Part of a small language model's weights.
Size: 13 layers, width 96, 3 heads of 32 (1 for keys and values), vocabulary 4096, 1.44M parameters.
Each number is 500 + 40 x the weight over its row's rms, rounded and kept within 0 to 999. Layers, rows and columns count from 0. Numbers have three digits each. The size before them is the row's rms in percent of the matrix's.

# layer 3 MLP gate, 192x96, rms 0.288, rows 108-130, columns 0-95
102:449497471509526509437517459462493445497433508485576483452513481574478498534508534505512535441516611474536487444515514481508547526496493445527455572469511451537431411525517459458577417426500527523459472461443514480515466502568525520508519459495496504463532493466455463472506539576451442490
100:486508504533479486451544463498568540482530416515575561448420448486530506499482495538507541493497543529487539555531557534529576478519509489582491464441484437441495448542553483480532543471566543480467530454478525455418496432498507587459510530522568515538465485522529482468475474491562495545
094:455484535565500471443519543516531508621520498534536556533534456401439455467481519502519482489527496503466538533511464590442462494508539495418528496561523545524506488522446503509506441539533555456483514509513447575411521516479468530517538461509564479500514568485494470454545483419472501485
103:478458495449547514524539466475490410482476449501490519506499502485435456430478431516499502559541513539465505513598514474437533520513486498526564556524490490564493488527513562472534483537485490542543509433467472429537535529461439499469572505514557540521588436503443431557521440491526492438
093:454374446550496515459545480552494455459527437458520503478511491457467453493532515484548487510541470469521473574489515472441524440514510526479537511528539521449517493578409474462502515489461497474538505487419487408447589518464494591451483537486488491483584560508504485522474486485495518521
099:433489519495492565464583468525520490512521507410442482500582541500490561565535497475522535476480462450484468475445488479506501535547459438479512514529527511484533472541448540488488466369387498549529512512496506480495560500516496473541491514495518493565534577559542474520508434564511489449
111:583473445499552455548496444471464496466536469490466525513503501511537486484518504442524530564571532479511539452529506460498521511446506416522506468500479413620455496563577540526505487418521459446447470480441477522496468497493545531480523492505412480559474522463508492508465537446471548558
107:488475509524491417492574506468510484507539532576509490517529508487498513465468526434527527481528496453459481479517492517501545538514449536509456502549505513547567509476564578541473463462458466478532569496563449493385436501451456456477501553500533560524444494424545535532534460546434581520
087:453509418497452438501503566494508525549555523527569496561517463414493523559605538534538496460481527524451532524515487603538478522496521559458517477466535524466485517456474485465488473465486519462583571503522541507510570563496499477472446517456508476485495487549423572509479467446483472493
094:459588429514546495447473488441529520499480510505533522540573507472523516417570423466545447516514565444434496495505425452476491529487461388467489483477507479502494508459485522496488519484539545439558535548489421502463564455492504551469446479496515543492512502502511474405518503561496466492
100:481549490462567491549456527492588555505507473500518432479466554535489487509506513478539458515488506504559479532521447508522505455453546470473478515557517545516474464530485502507450513477549536493479413486552385451508554473423525499548537583462490400463538544479547460565511473575499492482
105:567518485500527519488483513470476542452567500484473525478506495524495608448501526569524499484538539424586509467498518483492510568464522531510547430494544489549580481498447447538518471444551456555523474469499455514554483487488530468532534534545523472424435455544417481442536465559539457499
097:495550505459449559485543432495458563524463580514505461543428544508526528499488505560549496479563546469509408518550450429482582466528478533561468443518435412486553477485485538519492499479488494485485493508558504490561482550493524509476529525460499501464545472540531476582436547455532478538
092:485423480495529511481514486525531549543554492564498463532508525470555514498557465510544534520449532506574548525478501572538577552486526496495493517522460511494488378486537417509594524508515522444520460478487528454527585519565519524564466480526503436483536443491486438564493500499573503468
103:524514457510535490503449549500457472515510541489451541609461534456502502531495470467466490423506404526482537503491509534434504453496497509492550463476538520538502474487441486429538468524591511431453563521516534545538488456548467519486499457394477424505444560454485508423551505529521490509
105:423549481401494496559516508528497516540537485506484469450461490593487530468566436590504522458549516452490533511436510440478522585573517506551480463517430504539479531530489520474472517497507507457547570511487470490540484566511534482474467516418481527520529437462529476500518467506483397491
104:445443560516510476445486444504550520503523482548485486472495521529455510525546476499488507502553560491473541493505485464446527535523512493426497433507483429516509514559528449507415537534422447462469555508520462506502504508437576534499487485548632544502507491448527552468523558535414436491
095:510438540498477577438521526493454481459487481536502488399509484419535510460475552485510451571458534519460506560408492470510481521504561501527496517526532473514419489454464547519431449480499427493469523461501481537438533465456527526459463554427491443511492503486545556473447447441491507558
099:438488476448509477486571508460534525505450468520431516514547505481494488403507483444524458435454449481461508445443494548557480535473524549521594503434481466495473491463506497555538537573511512570509482473448460501467512482468518438491465429535502463567531495518479574538582565478505545518
105:520472459464514515471526531556502537506518503524518494463484517514520577506508504517513419522540542409454553518484509474446578512490526525532464540467504464485431476589534542504406497493482500495432466536504560483488488504471427534493481472454470492601490469492616512534445547477567433523
104:507528601508485462484470544558498461525491462563498439493608550543525538466458547456522516502406461557576450516516488547473474505470550471502548515506539486449526498474559486543556451519488429514442447493482502587488505503500494497465486476453453474551483535555490504548487453522500544576
101:506529512584471557513489476477507495496509484478499523522412484554423563558537514467523494410538497493408517474509529505486517516416545516506437425468432531549444510511506547506464493511458481494499535480515516427527474455524429448490548522465517464426477524518463452435444524464435548538
097:577477523462549479430445534450480511503532560530568483557522524451442492541414498482437473544487529430472502553451482413508493520568503479521471469499477475474449539422501496470486464518514470438528490514536547466478513506473493510428463548505458508577458462441519588481454553516507480536
# layer 3 MLP up, 192x96, rms 0.31, rows 108-130, columns 0-95
112:512488519454437453470445558490477521501610560512461513487514452471478508517494531483504475502518521544449493518480416478528511571489573525547495526549404547517481467484427481442493483430455560408573499500507497498439484445434502493488537542474522549442488507510509515496507573491511540572
099:414501422528502519503469542464543509503506528510516457549524496449452579513444515572500435489521470420515527554501476438516511496539548516609475499544500495498434495508592469458514504438495459488591526532458498487521480529572539497435546531494517455457453498491499558500478547435533483476
096:557474463542544533418534505555507531522546605495471518513503546433512469567550563511482482492458527458525509500434466493507482457470488469410540489471488517439531453543490482463542431535531538454530497521486496522484536487523495501497547497478467495582479549427481607486546423474465503558
104:551529567469444529498454518507508548488468545581507466518486562549496543558512531548473521448429512475527466457440488511513537437546485529500488396498505431532508507517536491528465479531507465511454403468465536481514561541446575497550474531472478525517473570431492421471522481476490573493
085:548581490514479527569521481465513567471531526515513461486537478532553523525499604483496501488492482590495518462534476535506385490553466503509521526541579457588515532541484521418595461532553515490463469510552490445544462496461449469523556524532543477528491517518492504524479482456512427509
101:516514541551517555462497458489510555513542437507455437443532587531503487469518512459539597553518480435475457439512534566509474516476582499419524493499485534459454521507498518491546478429553456522544478485453519535505521492541484513456457470527539481499497482407485557540546595446496464487
110:529503476547566522521490470508490492517510514479493479432417556526490550498469507594451533455441518466517496443490498471546590481550426552479541496449563475497482482457514505530526533525469512520520474428513522479594444599502492494420522492525437484468578485518485483542419461479481464507
101:523521536533468471544507479507475427586501475497421490478450435520533455549509549507495543484466457454501480527499470512551478438418505553431510487539418529509526524505399498524518542476476485468499573422478544513487556484475518521536433547456534517523512478540449532517476444498503577580
095:501446490424543550517517423540449503486529490479532499502524527483442455534432512568556497553468557548539527559513541490471488540463477479573491569480547487509465492468559478521539546550546492485424486458522517552506544596479438484509456538501537542503567561533486472558507557437511516467
091:547508579471474508582535536485518565519530588457450519484454512548451582540489503456551532545538461550506432524483491528492504514535541519555464454540478493529531459510512509561489534460548475542486567509548490480475489446529410460520539570534504506418523441532514415482513444479492522500
093:561443563414480448515456446561549493452553503524495519502530487523472497545468510477463529547491437413434483481460474447530439530440522510540545564497523540490537487477499565534519445485493525470497519528460517425516547467472513564506499564481485488588509523444526488485450585544462512550
104:556523565502473476538526521586515560429471512552453527474546502566530509510502475510495522413452509430452458462503536501509526415536481518506524465549552496475535547548574455545472555504503477527455478560534458458514518541502560466544479445481473450517499491398510531495576497563513466485
106:491431559469398472508535474526510411476488568564503567498494445489443531560552520494506418500474516505520528542554504548499484533482547521484503518450507488494464499493450529427451455501449525534518532479389514537425464479564488491497442525516494436489534559491514562535479538503485448460
101:458514504531521475473520493463448559521520518443593451553387540499471567524468454545511552522422522521503528533422474496461550464559451551537426449508490537442463524455537514476452506486446468408444480481485471457514502487551517557481471505511498532490545458512522535480580528503491502506
111:500480509504475540422533541495424545489498494496494477436525517520570514508451487476488465552431412402553526503554537457493534530485423515545540599505492513452527503550493472561561507462490554591446483531531555478563535490593517543493508500542440509516517498497474505512486523492545476505
094:511489496500541521566448458462482489462452502496437511513480463491586429555436478524535455543457462471496549529499557459484496511530500496514554549500551532536558484450580461414508519486524499546519539554557453506482489457513594417539469492528511480560476533546517513471583468573530486526
099:520466449481514503555517470483453481541495461534547488469488480539406542512442490538525508509521501605448516485492508509513555514457554482466542499556504506520436446507481576494535522569544504530515451530536543494561457486417473502452517471529520499450564435462526465465423451582575492550
085:456547471506466437613509481486508450482528444471509479520496529474530529423555447518433451491514519443500483462492483527510479522516521496474484479472502477528513471510519503555445524459492513519415486484535543504501472530430432483527602510532481539557508507492604507489576589545445439440
098:417519486415522476544500472505502498512538542526613552512529473451479474533415462518516492512496512515575551515469483467498493426566475511411468473471491510516519461463471491481399481430469453507453482468573439440515533547489500509550526496537523545474527466467486578529485501434468477508
108:595524480486519523563448486529439452473512447481512464544439480489567503543539491518476531580498497462559479466425480475455518535414572505556494444455407451454540510571486538528512472537553497506542474518469522526532461548544505527456514516482563585544465549484477477481522513501517497533
106:512498533567572527420481544480555541485517516501564528478561546508525463500548478462570490523559461512513432510449532527544488548483523509520535471450400474467403459462492496523472487446498526539517517471480458514587436554461468429464452487532517488555502472490435515522497495577497458465
105:503513522538487529519512464510545404512463530545439436484459471471511504588533489507475514516501467426572548505416533481460545513448492429505492468429455482550545572569540475510477426544542473500503497500510511459488487525537585539514482505530475488516492557529529403420432499484496484510
101:497458444612520516515530518482524440508543517484491476516452551479511500523480506470575558595473505506496563511589490528399464514504554490568527467506436514538465576498531541454505430465499472506583484440493504455499541537454587533512505459502505519491488446512561502457484519523462535488
# layer 3 MLP down (transposed), 192x96, rms 0.184, rows 108-129, columns 0-95
111:523471517409475560548451561521488511513541517508387504473533509463498493456514511489494486458543514462494552522494495451567507441468494468517495485472552457463492570580484506531521506527517411486498544483495502400545475538469559496536485517567467526447532522556527568598447517498536554488
105:588483525552515491454538546533507520502546458490583475530551566499480459528511506586522455537452417494423468450501456497500492471513479511519541525467502514537501472491518541494524545502469580533565408515527440463490500472446492543445458550456494462495592520501465518542544505584472550493
093:487546509493479455480522454411481448417476506480507456504498521474472460464548477537571511517573490537538462522512537490586489492498595522508551458415477486504509521465527595520443445408545435507495512546495502451519469472544526559513549529453442505477450467519570482491471461460510508479
106:504565519444449524435515496489408532514479468467533578529568501503500515542484470441517520499519570462571518488446539500455494528539512481604489532437469485485526516536491435478443400463471474509498528515474523495499522484493452478469596495495482550501545584481545545491448534450526436513
085:488493454441486517495451500520424518526499447494540491523472434506531530521487502477424487478531508426424505493536516491407479563462381510450535523449486463480495454511495486525495518475506546511558528461542494562502596509434462504527463527524476465460542541493408500449475545549513585492
104:485498515490524472480480493490476485495525635523527464534560494487550490511495517494544499511465480530511508542560427540505471443544537493492433493458480470504516462514516492419472543356577507510527502484554500505509508457512480561554459527471520519518497543515549492587420494422565438503
100:444477491477568487523436405567487521551527540492471488469532440522509548520507487507554461496488536464423477510476530504528452412491562523540508477451493474541418548481547487514567487507492426507495520522504502521523586584500481553503518500360463501508488533504565537484517492467478490536
098:447493507401503433455462431579472546508482484516551537507510490455555515520565453485540473500552529455450501451500625521550549448526565497547516514536563527518519522518542503528517471484502448515473480537490461526458483562512528564514585485481512516466497520453554507441534468463497479570
098:516449512447523494509516539500511545460555431466553586452572522501459562477536452503506552436437548504401532501530450468490462524491567541493507540479506449501553506525488481506451480488511550402514523539516461474562520473518540522471515548531474510522434564511454561522529567543495555462
094:504547516458427471497487568489535500462531444514425531556481474465470489510486495480489502531506465495441453591487466519468510524538450392472558525480460490475530512506570476480528579579448546527477506500444502516491450430477461442472523614538535517470470463512470428529456523478510474472
105:477449538498526490509571502519529538507518470518472484492493399521523498498533481542522425522482454483451556486464428518478516475425494581516467473448498536530488472414564493527453541527413494534469463457561457510466439472475521551514472456496462463490529540474470389466567467447474448507
103:480506544497453542519528531526530459549459499579551483496491526451500492474471535487505468506471423517531438652528562507512463437491478531489528524534593521438502507530528453489482473484491521439485536572524521462528493550541473503406561460507499533511563562467450510490504561492514524449
099:493476497562497484483453545498540463428504537547518510489462489528503464497442573446441447557513499570528496507452467430445512549523545488450503484454532541583503504488497509498520529488517478483570458588527510447506455505499464550402524555601481517450449472515465519534486426550514498459
092:544451514498487517541472527603525455575473467444427458488507493558534541464512441550494531463462558529533482492465506488503531499416591491513518540455522453562474469554484463533534451556491457440498451569516514491585480557518476467431501481484548430539505521479471524476486493468480496567
106:619479502504473507535456441541427540520497505498524545460496541526550468528498441489521491461515484450492543487521462450443459512442499443454484435425524471522527511515572503436504526510540472491582542543491537492526573464508528571456471481454529514515494529515540439533445444536414538459
095:462424479497489584456433514445449534520479474463568512485484469501552545553445483529587505514498490502517555466482447502549519455492458430482523547448509440552485519420442558516457503560456546476517485502504429451468550488490562536563505490491479483470507442439496503576459513494512523447
104:435469471457512454496487442515519540491566472470524559456467474471442589541501503518408502488477453451436503504528464470462495515507503489468541444482549453495552423538492456557461465556439604446531543542526505485509498518531433495516557471570523478519514461451505513473512462514506529413
100:489540556490479464508519471555483449519481504526479549539457463466520422525489473502466453508485564475464463469450502513510505432516416512499516483525454473500486542521482513566513550528478551437504538513481555447490534493450508472471466398515334494526516511593528462541439527536519472507
093:513470485524503469520522544543358453478461494542474485535493568594542533471462472486526549518507572543568501497545582469452409504537522537490521504538513478480454524529491563503540452475559511528524562526509480526546523536555549560429560460446503473516528500455518485501515469473461513495
101:519440559513583526472482455465507501512458539435514488491501523461565507487491547456562398505508489465487519468513538474576468512512508530511457576591571480551515538494519428496523508470495463503476520506452431508539594558555514391541508473499466490533508456489477518543523467464437493494
104:578523498500465480486509499500542481559548521516493524513508504481505464502496515542452571466447562485493483504587546531501531556547486447499497487566538481443547561539484486402421442417600463538494556531514513524567498519463547473449521538485543541464526517426528460448530545532488480507
107:487497480507546563505524419588464387486485479467449526501410564505513451438496403522463478486458506549482504518497554522505494486516446508470482518544511525499465474554454547461489521453457530507458532512479483475549519452526518540552414475508530521434449421471500471527569458536500488450